config = dict(
    num_attention_heads=3,
    head_dim=32,
    intermediate_size=384,
    hidden_act='tanh_gelu',
    rope_fraction=0.5,
    init_std_o=0.0,
    learning_rate=0.00244,
    beta2=0.99,
    schedule='wsd',
    decay_fraction=0.564,
    decay_shape='linear',
    final_lr_fraction=0.1,
    max_seq_len=512,
    train_tokens=115200000,
)
Each number is 128 + 24 x the weight over its row's rms, rounded and kept within 0 to 255. Layers, rows and columns count from 0. Numbers have three digits each. The size before them is the row's rms in percent of the matrix's.

# layer 6 attention query, 96x96, rms 0.12, rows 0-40, columns 0-95
159:138052101131111160163108132148099139101104108179130108159140129180149143112175131115096132129139120114135173098148121122165162112165099115166129103112107149115115164142154125160098170129094133146114109112112140149103121126107111125091104134149143135105163090127112141103145114132150116147
097:126081104119113145151118109109128129124105123155144114185153138156157125113175117114105126137162145129109171114141122138133167125194101116158125135131132119114127162149117142119106158118089145153110141104106166158135146126090089132107086150151123145108149073123127110112137114187165118163
086:143119110090121159126126149153103125109134113193121110158129128188105133129135090138139148101124118168115165090190135118168156106164127124178151113101104118110109135118112122141086165151105129125115105137102110151106121127120157133100119170138158130109106067126129150131130129108109135161
104:139080118152110155154116105135110135112110123168129121177160130155131149120198118118112126148126125134128179088168128127169181125147106128172133119099101119114124145152125128141118164146064148143106121093097143150117143131096116134095093120157160125113144084142136153125126129132159107140
105:127152139149133115096136124124149130135151150089137156073109111075123117131111139129140118120116113115170078185100150127098079133074135132088115153170133124134129109127127112119142122116182125127154110149160101096121136138139130127186149071108099112139131169120119114111126138114095149110
075:137138148094107145121144100118155130097123121171130125163133105125113181103165077171140122127116162154152110112139122135163160111135107137174136127115129099100108105144117117125125112120090155116114116111100106123095154116111128121102092145153149132127116068121156130137107146149133196190
105:119091125123106174131142105127124151122111101182115105156151147156144145133154126125113124127151127148105157069157116109159190094165106128144146113098133111114121144100117146164108142111066137166094118115094145159098112125129131114072107154140161126125103132154124122146125125144156123170
076:153140080154110135124136138156116131158110168095159127083123090074148090135113127141120116139081148086137116094109124074123107148129156130100108133137129170100125109106140127157145124117127149137139127148116151127111077138141121136153153084131136133103110201133102112108128156140155092103
078:187125129119177109128090130104127127138145150123153129094096099161130100108137148153135162136064094082166133146132143128129094150132141112112108142130173139129132108163165073114138126138115122096168116138123107119120128150102111103172115096134126119112179116124120152112100158142102153102
119:117148146122172103101136149123138110133155112093149151091129109100135147150098147118164116123141122102165088185100134138122090132098140134153135136151093124102108126124129113094146103160195109101169176126117096071116120106144097164168124116134120133137140128104146144124138141110099158108
078:128095129102171117149145104130169073113147152099161147109133136106137101185102130147148123139089161082156118129168128097131133173116152115108149119144106091116075094133124133122127136091129142080139145144144133158101120157133117118155120163146116147161113123146145148107153154139080135127
177:146108110096102143134095117128118155114118108180123095171125150180157143076145136116090120114143143134110169088143114141161183109168084125138116114093140154129129143121136135163101138132099118159104109120113144145117107117097147129093124163161140107092119093133110161143107101145165119146
097:118138075126123157097123105092092100161141107154143110140145129154123112114117132162176143095183117115131097123155150125091152106134140162115132135121145140102060128124146127133137155185097174129131146124162098154153110132091082148147154149138102141120098163144139120122116092131132127132
090:124103137134158092146137147161149111097107113119117113096097130192124141139121146106151125064138153077135100187092142153118098156091129118131120124183124124103113122148126124133145158104149122090155136144111079125176127081117124151179142106116128124128115137117139139116109123155117133111
092:134091169119093147161125145134148113089135159115134132119124120106131134144176125140132144083129134173090149142174082151119096134095117100110155137152106139130131128124132128130090130162213142150180110110115111137091127081103149121130133129122129129112146122104156118145095134096092099127
103:131126111098078117114146130081200152172147165088195140167153127144112148126155131152137114094126125146130120098124149124131148102151097073150161113116133129134153161150101107145147141094141174130144131157101148133154121121106112115103125115106142120120135118097126102132150139125135149085
102:094114095114116084135118128108128113115096125125121137135104155113157153113142088118123158118144109141075170131126146151122172142145116103140138117115150099122138149173083142129142149142140110146117072098139073145173154150110132146146066150127152148140146123168123103144144155124077140155
085:127107155135090168113141135112166131108109148123133144128119142145116134087143120079096117119114133126084100094125072120113143128148124112105180153119111136134108172107116150114152132164155139182104191134089138099120125106124153149144171166125099151117116149153144094140091113109147117139
093:152097113132122124186116091134082129129156130100105169153099166086119112158136098097139131118106135111128137152067133132140112116102113127150085138107142144115139127093123146089153171136158146166144109119106109122140108109148137115118097109115166145123128128085167146146139135105136189161
098:138139116139092102118125138138136143135194115140160130145095137147141125141185125161123064110125127147138090093121102140116113090154100132156121108133117136121128150135089109119172118146172080060144131168104091129135129157107140157160120158146128129126116110105132128125153117097155093138
105:125104144167115157090134114146116117110124132157119143114134136081142136136149114124171114139169170101114139158099123108132120167127153147132117187128140095136084143119072138131151144133136126156141114140138085107179143087080086103099154108113098121103102121126100136153132093123155117160
095:153108171140108146121110149124171138152125147134129145151134177126135137102159109071085136147132150143114152114115109151146098148131143195149120120147113137155129135127107126120137119110112131146097156095110102114167105152077113146109150145091097115119070150144174149138159099123148170127
103:134138110092097099157136118145150128091144133160118159144094127073095126161190150127153132126131136110176138145154149131162106149125104106134108122135114118098094134109148112098130117107085164158155128112109167164111150146104127102119110101134156113110148099119116121112127164157133169183
097:184124086139087149146130098133111098160089129148109155131083105119138123168133145124118182152082099153114154113149149111137142138150180104143120096164150132114127110157163073124111113157136171124153109130138123141113134163102141098115137112150143135133113125142103135117124147159121107179
096:124145133108154097117172087104120117159131083096167144119173151134101131107103138095101120150123140157137122074106168120103133125149139156134129125126175106123136085128096157108120161122112109164107130090138137119139162132136162120108143143119153157098102122174187133116157162143115110132
100:112152113138139155112141139108141129154100125149115159107133113160108143086124102113164112108056131111156124081115129088144164109112173071148120149138152116167134129112143098159142147159129163160120134148143170111116089138140129169144140165143097123095120092160124124105110153133144123111
096:143115153134101101108129117142164087090120110131135117150129118124058133140116174133100133108176149141127105127095097144099145121092121092161139147118095147092132157120127165134140059154116107079130172131127115111121131101122111155172130130128110138125151182096125137138127116144125136166
091:137125098131090148178107138164136100178112117143076131114097109118153138111153140119122156131110104139149110116115141144117102157125127131108091116153071145078139139190122085151116138116114115153131136127137114132086182146084135154159139108127142119128127124137174124130125177133159144160
093:101156131110120120162160192147106162144143136146098116155112109100136112122117136121152117123091140133138153125079164125101144142121140127112089139135146111102155164133128118126103146127126101134153150175100106108118159090117119128076150100116117097161080127113182159150080129146139161149
089:130140116133114098095069152154117144123140123138115179092094129179132126106156115128162146118111154086147159142121119123148106115115121091118135114166082179122123129135139126148102111096165120078165103153172130156142164115110097143134150098133118140118186137117111146119114149124126107156
102:168102086112129138134169099170130108129125132133115119120134109131130128068183148161098160118127115113115116090121137115153109165152174145105098139134093147068169117095125161124166112143142128133148130097100141176127150181143151130127107118132155141141130112141149111126104111145086125121
106:118085107160139168159174103125083142131064111147131103134111094143123106157123141149136191130106109126146117113079145137119119160173119089126141119101168153122141121141137099137104158155111114152110143135085121145108144152097145111152159128141162170109111097133129144128121159108115148127
115:115130119146114093144091164142108124129151127131125126146160128141081123146112088137125114114127145128156108119174151109129157065142159108104113140144066131140129127096144097151084116112146135124110170201131132147118103117123156092105099082109127127140146149146114163128149093115130083125
076:124129107109134123111118134138134119128168142113143120111128091133136124115122105144139135088117053097133118154134097127117142094136146177159158149117092194127183174095148104148155128099165135136130112166147137099151152145133178138142110076131105098137135131122140148159125087127117115116
112:164109138110101135125116128106143100139117118108126114149147173122149129132121114145080148170146157158124092092080136142096095155132109133145130157151163142138114150189070142106105151158137097140145117106122169113167127120128131122113149161074095141127129138129097117098120096123144176116
092:145140177086134157122114149118124139088088100143162101168129173145125113131131150130112127133146208185136118113162135118127125139143112151093126122137157105163123074151124131111099127159134103149105125120115141133081119100132082135074141137128173117146121122125135114118098137122123091142
098:098131109153119084154125142097127096165160157089086155113102133114126117151127108095134149161110108090155122146144143135122122110122125091140104155116106111144079174144133097111144137119122161121144147146109134115150173151127139152167113124111087177124165149118120171101166116080126144103
107:125120164135111104138115156120140113132126147109116115132130138157140150123129125142084163169121136146140094114126125151066071123144078135140169144136120145161107182154086136103143152138137124114156125106141164084143131118105150110120146135074074152137133134132082096094140085114139137132
097:121138097154126135127144153126101131141139126138121169131098108125093116146106112146170118124117104092165151143136172112180163114085150085112129115151094122101093146134138082110119132101119183111114134170126087152120129135149088134131117112151140127127169144090174145099148171117094117127
111:137117142140127101161124159097156088153156145119098138098136136124142092137134099140098181149126101104155100122125163156116087150144135112134137138142102128129113186165096108105119128140137168105176129127119153121147163156095128130146100142083079146145149095098104126084152128103117138099
117:137136119116142136127159103132132132068131115176157098153119105115168151098107156105125092104135143159098137136128110133125154103131127138116122106111152119125157072061124137174117106136152113136131112123126137143098092136166132108107156109139159100100118137168142152190105137159143149169
# layer 6 attention key, 96x96, rms 0.123, rows 0-39, columns 0-95
075:147136135142136158119089134149136178122153107114144164127107118135108144162111193126137136096119125138101112165132146107115076117092134148122098094153126156139117107120194136159111122125167105100146112138138070155119112140105148118170135120139131105098104199111101127147115127124130119134
153:157078108102095167148091130159137171112107112157137117159140150171141172093164144126099121124134148152107133094126139117146151106154096127152140096131145144130133131157169125172094167134095096130122108124087108120120108125127128097096130141157157114080154120139105134124110128158179130143
088:105148136149112104155129117159122146097153105141118171136115129169179144120104173118119129105156123125160096130119160138116138081118116166122090103159122159119119094136143124177088140140145106111125102133131115171121086093138123083140103107125098101104127189128119110177111121131129097120
088:140132094108078107148106137158148149121138104147119098141124141165104168111145113110092104083140136154113109100123159099142129105118089139150093081121116175123135120126151125138107170156129108117152127140091129138150101165118135101108154117163138100067100132130113147158102138162163123168
072:139101152145158155092133113074143110149104142111126135132152109100107104146128105160174167164111125124129128152123122109127131178154138098098165171137119073160120135156118106092131103098114122121100138131140121142161173107158119158114113132127106158164153116120155143093170136145134174140
110:143121100124102083173117107187131149103147100136138133119120130144135163091134105101082095098170089140148113142161152130134148116133095145125088095136113178120092115127153145154117153147135129122134111130112134129099109156118147103088114123161141089082097167123134146169126146144129095144
076:120153091109115102161115159153126130094150099127138137099085107134139130122137148131101082093149151129171152134123104115143123107112123170153093112134152192098149077103145157187113119116154130123150154156113148105113088132101154143159132123165139102117116125132120163163100130138132119158
125:115145148175177151107133143083128106166145146141121120100135104081115101158111107143157153152115117134117134131083127106095092163118149104127165143129149102113143146125119127126164109109093146143125121114145129060146148150143117148131128123121104141186107139104136134099188154109101170119
137:127104158150128145122140106089118111143105164133122138127131137122093113173135117155126164179108123115140101120110152159078112147119155095131186160132121080151095148159092106075147133108110148131138125116149119125158169132165102124114145131113112168170136130113121086099151150103106136103
060:128117133145092133125166156099119098120126167156150115157097182162091139100115125118084133155147120092111101130134130136141116131125132110135145100150099130148096162172141108126150126135134072115145156118098149088158134118172099090100160137105100135143152152113127101066132149102143123137
187:152110107110085143155101129168122184095115092151137112156126149172152160113148150109099103093140132136096126114120136118159150089138095135144113081127142175140138128132152133177095140157118107141125133131100121128105097127115148109104125137168153089060121129118117146138106118152162127155
056:094180127129132118121157106127162094097164107120136127130119090115131093140088088117128085089129103108132115165142130143146131096097123131108117161127104105114136117103107166137153096132131146104116139117167131156114131111135159162180115077126100097158137144114155115160139137072087130105
093:120141143110092145120131129132121119119142127127151143138120125147122107147102177201141137164127161111127108121146099146119094135140166147113161131113140120134157125145150112131147150133086116161044158171134175128141125140121168106131128110091111115132076131099108151124117180106140159103
093:145114082089117167148125132124114113094109105170150122158128148169166121100150107124081080111146136128070151128117109149141158129133152124140134078112121130115117140117171145162090111135118099122098110125114147148104140112108144108157097138148168074123156131095082149143123109132150119123
085:130165139136151087141159116082147151148111149137122094119119100155133121169096126129134141142062075126148089170124158101089149117148115087072096118131111116103141124106154140134142118073173101097123139138127143141119141129126102135153117139111112138100172145107160122120131115124133101102
101:101155115146097121144124112131132082111125184137114158090130119130138108136085136099104165131072101108126131157142177141092124131112103184157123126148157128126089155129132102090120113158144157166130144111136133144137169155145105120139098144154122121092107157124137133134126142152145197131
095:117128145116111088123102132130149100139096132104120139147149099157119125135124137098119123137118092130100140130158133108129117148152146087140119136133071145138127158174127152082116127165093097147113118165136152172107163124094065120099147170087108158104137109092147081086116116145114139112
081:095152151146149075117144131097102133153156175128120149106138100089115134154107132123166142127088117115107166124135141106127142109117117118103097149128127108115144165059159117152175082107149126105074164108101119096115158137089103118114130119119106143169133104108139130119114113113153107123
084:149104168129144097130140135122132121165084159099137132115103127124117085125138104126118117124167097159112080155167102120108091115142128153104133134127104147134150134139145130124162173122114074114144150140128114132155154147175110162131093156140128117124141166127099104118098091151160062161
093:133177138130168085104136146135143101089092151160113178108132166128151124122131118120122156134110122092110161100088129190166077134112145114132128149132123104125107135114144107153093124104101141141111185119141109146176145149154116121154085160111124122131120146129157145124165154107128114117
107:118107079136113094176094160118161160120126096106163121123140118145101110133104116160128138095132130143108170114115077112126105138155122143125112135118124137171205160118161155135105157135140068131106159150123123145118119151119125070116130104141157099117118110139129174143118136107146128127
092:115155127137105105130145141078167103150113137116104131102175154097116131144133092132134074144158125125120159123107136094134102106143087131125133155114125115143133132102135114098169175130166145134078146112117090144151165131095117127159086112112137141131109073170140135097092131115106119165
092:111100110129111124172114157130126114168116131065115126146141148095171148133095132109118154160137082150115103115153094145106145127145105135110118144090149122119103129192165116129140184087120121128155134090139106147148132163131120126109131106130112153111140194095147126131134146141144092155
094:125097143144122119120170099154107145068131127110128091156141149159106134148116134112136155168135112133116134172098107141096123145121109095098186138099128130124106094162153119106170158142108110133168132130100168110138129143108119094137172187121134158089121137109118148145138137168093134129
091:157130148124084157147108166166122141132166155147101103151148144084124100134098173088135095104169138152077138160137150145137136134143130150142112116121121138156109132134118142098146162173135130141127079121108123091174090102125119137084142143118134151151091112163099146121103097127146141140
095:145122132173191081132135134126112116118135129146112149166126125139126102136093134107138131115142118164165157151121172135123148093111127142177100160128160116148119110149122088117083104172106152128118112118082137062092151097145130146084125114115136100132113117115098137134134138108145161163
086:159129090100119109131111137153071160107137075115125145076111109108161127109120138121114148143128139115136115126164112118144120131135139122090114091117151090125120149062164146204142126158119141119099160138121137140129140124080114141181120157128138130138157161092154142137089120133126123138
088:099110176087125087119187102124125149085114126144113128151184151179129137103133090093127115132154129133124131126129126130133161166149130130116146135096132092091084118159167135123163128127086114109134146083109117113164110134130130095176122116119130121139171141112131152105145153139087125133
095:149158139107133071141151108125126114101068121135129131115145173150150108096137147126114136103163151101109134115130122105165157097148136141138109148142148135148153158128122131117089144077132110099168123114102136111063093124144133123136106095179164082138149138125123157139090131147128105095
086:161114157083128143165126117140163136107074097134149137154122119161147134117094125121115094144151119156147136152138126133148130108140144101151090139139148099101134141132147138206100085114124147164120162090119116151140133107082134108125116135132133077132157160114145132184170152137103124110
102:119157140140146129094134123126099161173093135106111096118152104116149124163126068109136114104096149136118142133130142129085119155103145136093187124136135091128113146146139143105140140073114129109141139110166126087127156079102129124117191134095163137171133149147145106099136138126145098111
108:135095128123119141136182103121120139147139157145086120138119147163094116137168134127117181177125110152076111125117119126076146155130167135147158096107129124102133128142097136108133157144113114100121136091097157117158095136131118099122203164111141159154154129116079105118135131111129134127
082:090162108123147145129114111173119108112118123127094129139145106092161114121142130100157142155165146133151142160134117145128127151102091094156128164096145109108161124098110143118163104155089138100180150074142155138102153134118117172166126133177096150143133107126156100140083132102138124111
082:109137155173106141108109102139104141118146138144142094165098127109132150114155147134105119133122120171174138106129162130121127090183101103112112159121190152114116140125146076133136138106099159100120138118128147134115080084106164119171092119145117161128136097120164125165120151130159119103
108:139109131084160138130140143125096109141125118092132121107130145144104136107167146171095182162122127103124109126162092129115094174146133157146128134143090110143159130139146167108146159155121061120179103114116143112117132176151102127086155147119112148164130116137074122111122135115106129128
090:146169147167087129120160134145110138133172138132103156120149111092122148147123113094123122092105111118129134131115131123097163133134111092104156170116137119083150093151105092117150148106160170130099129131129081109147112124103118162151139098126081144119137163128212118134152140125140137146
132:159062132092169148140135121123123101130098126109129112095113119131143138126154153163117180190110105124138106137121130144110094172144138135150129137129137118151145156128115143136127149141099066144170080106116130120132134161153115102091159148115118161156112116126070096129139137140126168123
074:145140149163128099146153096093155107131130162160129138131112157137131123142117106135149144160076095089129133157115173136110137162122131081137152104131075101083106150154112099105099136079129111104149112111124105106150156165139128112118144129109117123144122151124187122069160145130122125109
132:140057131101166150137123106104119101115114123124136118101092135140138145136134140166119189186117119099134101130120119143101082173153123135150148122115153112126124138131119123126176160128117098137168086110115135115126157172155109098112172109120107181134138106112105114103132164145127149120
084:107105153139147116122135094104148120161097147153132126160116158129116139163126130148145159176143112130117107139113137153083109168106152122140175109143138142139083169139137066111091148106100132135154105088120127118151147137154144114106173118104170167153109131114109118069136137106107141103
# layer 6 attention value, 96x96, rms 0.0973, rows 0-31, columns 0-95
092:150114125153088150087124080136086141137137128139119108155126183151097125143106157135134159132119133130102080168092197138146150120136112105113131147104128104164117107141105150128136086131131139165137112139109200108086096130144108109130103148131160146139161118119140115137114122091132106128
103:132143164150112160101110164124120154152117133070091118112120115158117155144178159115128130117132153155133141133130164172135106134101115171135132096157111106097131102188116108114150111148131090121138124129152094140127125121110101164108171152125088095085098130099152140118110106125168154119
086:127109113076092077092110100093159108120137157096132125092145137156135141132130121160131141150124145118112141122113056107147162095133115133160141142135107096158105171110124117123106173137114123133135141107085120103147149156124110138162109089143081137118123170167105104140121115169123121142
089:173172103111141151125129141121078157126130153107096120104128158132142131124111186104127137105132169089125130145094112145154135162076146116050109100152141093151127089102123141120159116142180135157137154123117111093126112157086149152127135121128139109128120142119122113103126121143143102098
097:122098104134086110105111114133089114095138088077122125143089180161119104155099116108117142160154070123149126112150117177119135111099111154118101178138128127131136129139095129141110133130138141118149100105153097133133132116050118112139153104130124133125142138184118116145115161117129160153
098:121097128094148118115146126114116138139145172128147187098138086126115153122125111122062114146174091171170105082136084166129108136154123181133108130116142123105136126139089131125108168108148102143117115100132157134110148143135129148120106149112097117119121180126169161142109118142128123151
100:117148145151143145155111116160161132107143137134101092129125189136103135094136139100104146156134095132139109164098149150130137091092131123127136163126079130156115115113142127137112154120148118069106130189121092092088116134102113166097099119143111128140141138073112118124078121128131165126
104:114131126118105128092164132132161130115114131147104134101150157125137146120137092138135132128133108126105122168173143163115149121103102144129145144102090152124093153131185163109120171129056118106149114192139113143111150104167124149156146141113123121116132128107070115124084095089121123104
087:129103159118168126158172138119117135132106125106111127166156083138176119168136132187142128133119112135155122133165110156145111129132142140134102158109149126117145144087110146111099110087131103170120084088096135143135140172108099147152157137090167095130149108135087159167128112126129142120
093:153098125146093134141148144122144103107143143149089084116108145122131130172117151160102116127149141126123134106136105110115149089146161084059135086131133095166114102139107126140142122149166170137128126094143107097115162108169175112092156121100136156097110151137142109142129136163124097099
090:143135132135141146131124113140083150119143142120125125132129185139103126111136154146167155122106116162083157114151093094114113144091139141137130113165086115138179085172119134116145129118158120086083151154105117093102110121170165111100127131107086103091110122145096119125145158148112160111
095:109068117101138147174169121150088125113126116140149127098121133123167134127141121173148097131132113107136130123132096131085146139153097154097128165099127077165127127119104128102120093088153126178160139105137136133153121113111141143139155130148160111120110147168136104145186124085110101107
088:160124158139143086147108160144113143110212139139113108086083169130110155102110131145092113131104134136142137160147142146133068121136132066100110124111087112150093128122155128164126129094129115099090153129120072146115122124151144126130128117134145119118105153147137124093124136112127132160
097:146108149122144157098127112135151144126112166138156138107107096143087145144082102093126115147172116154141119129125106153157105119103151131116081124143112090114189162093102127124100107142141158150149174093146142172073134141135109167130120156121081124112127105148121145131095133110157140136
097:152108143118135171151145120108159131134123133093185068098106103132126127118150155170140128113113139138073091160096145088120094134167146100123111135098142143129139143117128102107138133118132134120135089141138120144167137170135140136099134062122149111137160131131173120147144100105135077115
098:128142130148150118086129125153140117084169119146093081100142149127108124094118130170167110134147140121126164137080074087121090117124148100144120139144107132180157153160146130146087097136083160120092155124139122111114183105102132121141142166139134128105152130133108145111126099139109138115
092:095115089156141086125103104124145103132153139121164161095179150118098123105097147100088159132121152083126099156180150146104171133120107130118116120128149147084114102145124139134086138140122115114089094134119107090132128090098137101178112107125163154136143136138127111140103148113101147105
088:117138089144142134096163128133112130113141154120145166096149074160126122122125139173129122119141120136127146140080170105149187158148111120133134117143153152139119122097129134110126102127134113075119113069112158077089149115118094166112117104119104104116142104127117130148113176159115176111
103:136175158122122144083100123125125191123135151133076162150151155092127183112074079132135133105121114127123100113129111126100101136109136166130099124138135143102128113131171121102106145145149092132116170135103144121143105076138131102150106091144154140131123160101122147109122135132112154093
099:157139121147109094115158145142140094111089130150135125154158157158074126158146143102107153108096118113076184101141129102126119137096110169114134155093104125138128150130140150105110145148116106112158159104102172174159104150130089102157155159154142128141105140100151104134125134126109143155
095:160152142114137112132139128132126140104146112120128126199112154136160128126105120134121123152144143172125092091161107129136127157167173157103150114150152143119125141117119168113106105132125110123118162154103089056152092135150163091098181111122132110147120147130113079121124159129127104163
085:140144117155108153113118158163141155120088110118127125118128083117089122134148147122152098120155131074139112152164137145135087168154131159067129129107152111105160132137104137130082153119130166174115126087138124153157137121127117140087164126107151107139136105114158162153174145116098121099
107:125132109134123108082110137138145093166092142151157122117099144131136122091203121096127102152115168106117097148168188149160114137142129079118118093148093138115137111113151116140122132137126164116140141144125166126124107116143097161149151162108113103148155081171121105116142112146128112150
105:127144125156141124129109126161124140126157168121114110139107111174114140144152184117082118114095135146145128099153129114159136118114107069108117099170095117129163117180110139132141089103133139142132121138108159097143136129172165148068119120102129141089106157107162142119135104136106131079
095:122094134139118111146139103087152158151173129154153132148169061128122125149112147107154167124137171142144152143153114174116134103165118113132100111131134129085167127113107094105121128161085150142095085148148112095100123065155154126131131128132107142117114113120139173128162126137132118126
104:102158159104123126117148120115069123144150138143127162091161095159137109142154139148134115119146132115084098186129116101110145125146140121145157140117135150112130125138160124167092110159169106112102144144120076103165154077136107124167120148151139114125139088130115082112080097135111129139
102:146138110135125102163105132098163134165122108141072148119075176121136123084152142142127135137098134115163142149172159152139123114120107126144154102126118129152117144129115148113138131095091117128134089116117140123091152188109140129186101080147124141115121157156150156119099149114118171096
083:122139114122120149134151119087132126089123154182134147149121125155098102129116154116147141141133088139154175141136148143118139156099103133105125145135103132125175103057153127102099134127102173129117135080102129089096117099188138168133176099127125092118109103154100127129123128139129151112
105:132139129127118120131095132150142137123158158094148104143110107161115128104080134124151123112106093134147109141139104160115151135135099166149119117152052148147077139132140133127083115115057157133119089117126162124150125090092104107190157095119168121134149125136123147122132151132136142109
102:117154143173113167107081151171172152120113108149103118141160177122084125171126117114132112124086162108135116127127114142134091083097134120102107127120130151154153146153131142116152139158093136097129165185105146116130136164135134142138145136139112146116122154114119130102076161123162166134
104:146130168094162150138154115135109125150133127119143107133122134097154114088147108100153119145095146156090123145075151146100092131136152127124147102132138107145122083079109138140108129130152115182153149120145133083108138185129144136145116150140185097144129132076126137133138096131096131079
085:182156138130111130176152109130119121124125163097113156125150183145114164137130154155088120151140145189100087168156075134143103106094145092111144126144127081118128099130125125156148111108154101170135145127095129097117127129142118136114142134104139124094125169099112108121140100117151102116
# layer 6 attention output (transposed), 96x96, rms 0.0973, rows 0-31, columns 0-95
094:166119156126142183157157096122143147093157129086113123119124130137121116121139114122136122098128107088114154100116172056137125178122142181160147132118174137129143119173127147136117156143101098109117110098115111132141178113091129130107137103101162123098120145116148103133128094127126167108
101:118139132150098105120112130198158104126112162145097122109149106142120121141120115134112142164091131107117111124114129160106106161132109130147101130142152120175134153125156113162110125151130135162154163158128156110119102126118076082132150109109095107124142159133086105105075159125188157144
086:111110141162096146155109150096075112124141120160170113135124151069140166126146119169107128101096142139160102117164141130103131143157087116106128151129074137117123127124142119113142151099136121174096130122116118172116153098134109120122122140162165166125152122123106109155182102142104126090
089:144079098162113145157160113146171125139092123115131128086113109093105121130108106099124122109128137148142124141146145130135127101089124122164108131145169122161155151123140159152064102125135130126133148151117138099136080094155146085175142076163123114104143172125120107137119142133155170146
100:140114154127131121151120133142105180134161137103127137141128098058168117136156131156143123105103144137093126114122110150130119166170105152101152117127117150075123119139131138112143146116139149146118089136089112146129153123086161090103106123095169142154136097127128151162132140148131156050
098:133132109128114106131119177104131102128141110121116141163122157122169158132132119140123182167089129149136129100110126170115135113127138137117153103076077117118099121081185130170106128145130138154111082137165124138136165121142108098148096138109109121164098119095125109172144112137135078138
101:127138128152112138139117129127137140148171172101121145117115105094166108138126141117142116132101107102111155084122172112143131113120108153134091122124113178113122138172108122132146134114128114087147127098149159127160132167141137133141152027138142085077138163128100151105112140136124148103
099:088142174137137160121064140123104131195123157108115077100118101133127127138118144127104127134096111141151198130121124117171104116157094127117137093143125153139124150116115103110145116152153141134116100089154145103147107137111118204130138126151110129099130137140132151086142128156124135124
089:126128141152100147098131107114150143162135112140118126158114133139155162120132163155157122106129116131155121174092105081120122116180138141120176109112091103085102105136173122123103107157155134149151130146113139110148125120118099125118090172147096120146100067116119125139122098199119139115
094:126118164100152122104157101119104091143126058111138130115146127099094134154131147095122142120140112152112109120167121097104120150129140124154128151132129136126127130100112127159107137092152135145133145131083146165089122111143085127136122109088116159125122179164104119188168148132166126187
087:135109160104116082139145151111161123086145152165140126109103098103127146160146166109087115137135133136140135116104118104100114150104153134178070107153138161140125163129109145125116104141140117151148113098104121133128127128159152122152089077121111163087136160126102129112082149158144162167
094:127135119144165121118135116109145130108129126114168131133156157121106133108120163143123093125112115162129121176159120102083123095167104122128175084092151139073128105104112168117126128151152153146107129145077116142105142109117125109116093197136117132148141105144132107178123131165115088103
088:128169093136115135104172148143114089130096160103119138090127122083108116119115115090133132130121084142100144126158142159111155119115138125123117134125153197150110142112122145163129127134132124146158089154098134136119085128170135137149159087130087136089121189115111178111108157132122113140
099:097107149153126111120112117155127093082129108110126107157158118106185172153118094139117148177109142109164123140151147154139117124124178149117142109096107150108078104148163123174113096129126149127128106165154120132149143127122110073113121089126112136171091165144144128109120091140119128130
094:131144080133166135110153095119140074126151136139116128105176174140121146105113110152143068126153081123136115123124150084111172132144132107149137124085144103137156128125112097132148152123176115124128156150130127099091127133128110094135154184148109125111101175138119105107126121137092141162
093:098113168124140149175165140109134117105140129124151135120105134088066148147108132142118106185168118143112148150145093136110122129143108151144138148096109180093102124168095126111120127101125172133145109148082129153145105114143130149101152083114090111107122131148149124077126137148099155129
091:176119142124108130159122141128091167154138145121107139133072135073138082110162166117144128138120117151135132096130130120170124128112142112123131164089156124152136117097110153121177129123117088154117124095135126139120171136119157118131099117137142126085111102100171154117182116095146144078
087:105108123107071092164144140111136115124153117185109120115117147089082103188129121138130122156145147118148095116125135112140122093115183141162119149127055109118155114138135133139114120168110123134129128101174122137158142150106110129131105119120181142142133079137143108155148101106140133136
104:147126107145137126145135152110151138111089140081151137090097091133138130136113156125107129163099138131125175156084161148153110138101143095109114111161151132138124161109122110151144139137130094140155099128183116085135081113173168140147137100096075120080150121125130101130147131123131144167
098:111131173135130153094083127105114177101113112159142109160117110144120113095118122122143116103160124063192130175129115130096158149144122143142158134156162151134154156109148135118107137136090133148106098104112119121122134118127151150099108130105148069163176104115149120123127153108119106120
093:130110102129139133108166180115169150159142123141129117100106129149160121130132131099108136056133133156143109138103108142096098122099130122114125082184145129128163159137125127131148123113186131113153112113118126111127096114114168145134088123082092137081129142113129160144170158170130120113
083:112126133149138116133132108153185122136084123105124132138143108152096129128101137137168100137155103140151141140089096129118151112134154108121174109080167155155113130116143129159129077155154157151112150185109123079085153110119122112119122149087098090158115075137155134135124130119150143133
107:102135121131129151130133114151135095120104135142101096102132119170137118118107087117125153127131120128141145097136159141135170123104143130139099155115123125188105097109096118120118068165108141110134152146150115134143123124082111109100163110169151176122122148165180183097126139082146148095
108:114135157105109108126153146162178090088105103140139140127128123105089129142130132094154180129144098105127117105137121104092144120125142137133121147109150112170090158092132139179079151120100097143152158135119155124124152108131070125147111100114125122122137156116131138110113136108173176175
093:127156171121125107130116102145092093102158110119132122140127166151153133150156164122117137190126147146121117091105101125150125109123129090134119146135111083106109122136158140141161130097125110137127174110104125144096173163111130123131107173119103158179137091091120127102156058124133134138
101:164119110122129129148137129077091155165159125139121120054117137076111095154162160149116096144155130150137119136145118136104096115111112141132152122140137134190158089113148114156167101168125138096129149094113138115131098120127092156137148115161111143090125112136134123103139160139138089108
093:141161139145077153135129139137141121130071188103138116147115118113141101100103101143133155093068099127098148123154141103146151119150162136167123154117143141141103131112102132085109141113117121176122126130137148163162102130155157116122138137127137114111121154161091161067110116127110162107
082:079131177157111121109111112113146109097126105140129093122122102106157115172109165115104120165161138150143148148113111114141130094136170144146140128190083134102100136131122147123096094153141117140123162099142122119120147158099175135112102108148143141190148091120127146097141094102115127117
100:114150125160096134156141137146125144106124158102118132102121098116068148157150130119136116151109138136117139117115107121135146143145124122110176141093128088105119154117104118128189130121138106178176124157121131093138159124123169099104121127145135092119166065116181165105136105100132111089
094:106110176142122091132081129167108152135089151109133133119110083135136111143123124113114132106123115109159169156137174143149159163118126133119118108143135142111127138156129088128093160089137107103165119149125140148142086117124144169133153092096099104116181178154101139083129135129120165126
105:172128104149137154125166116111190117153118126129119108126126139167144147076086136152127090146123109129120125144124146076123115101113148141150123139097146119166125141134112166117104094137129111077132143122142150123154113117173139108139139099127061102085144180146133129100107130148130087151
089:150119132161125168106152145136160130143137154099135137114110104117113143134101131121116149107130127137127111134149153093094134144103120136135152136111167130163105156119144119167103121130160104136139117130128140121119113119156070084145125062160083150053111177119083112133129134164180135137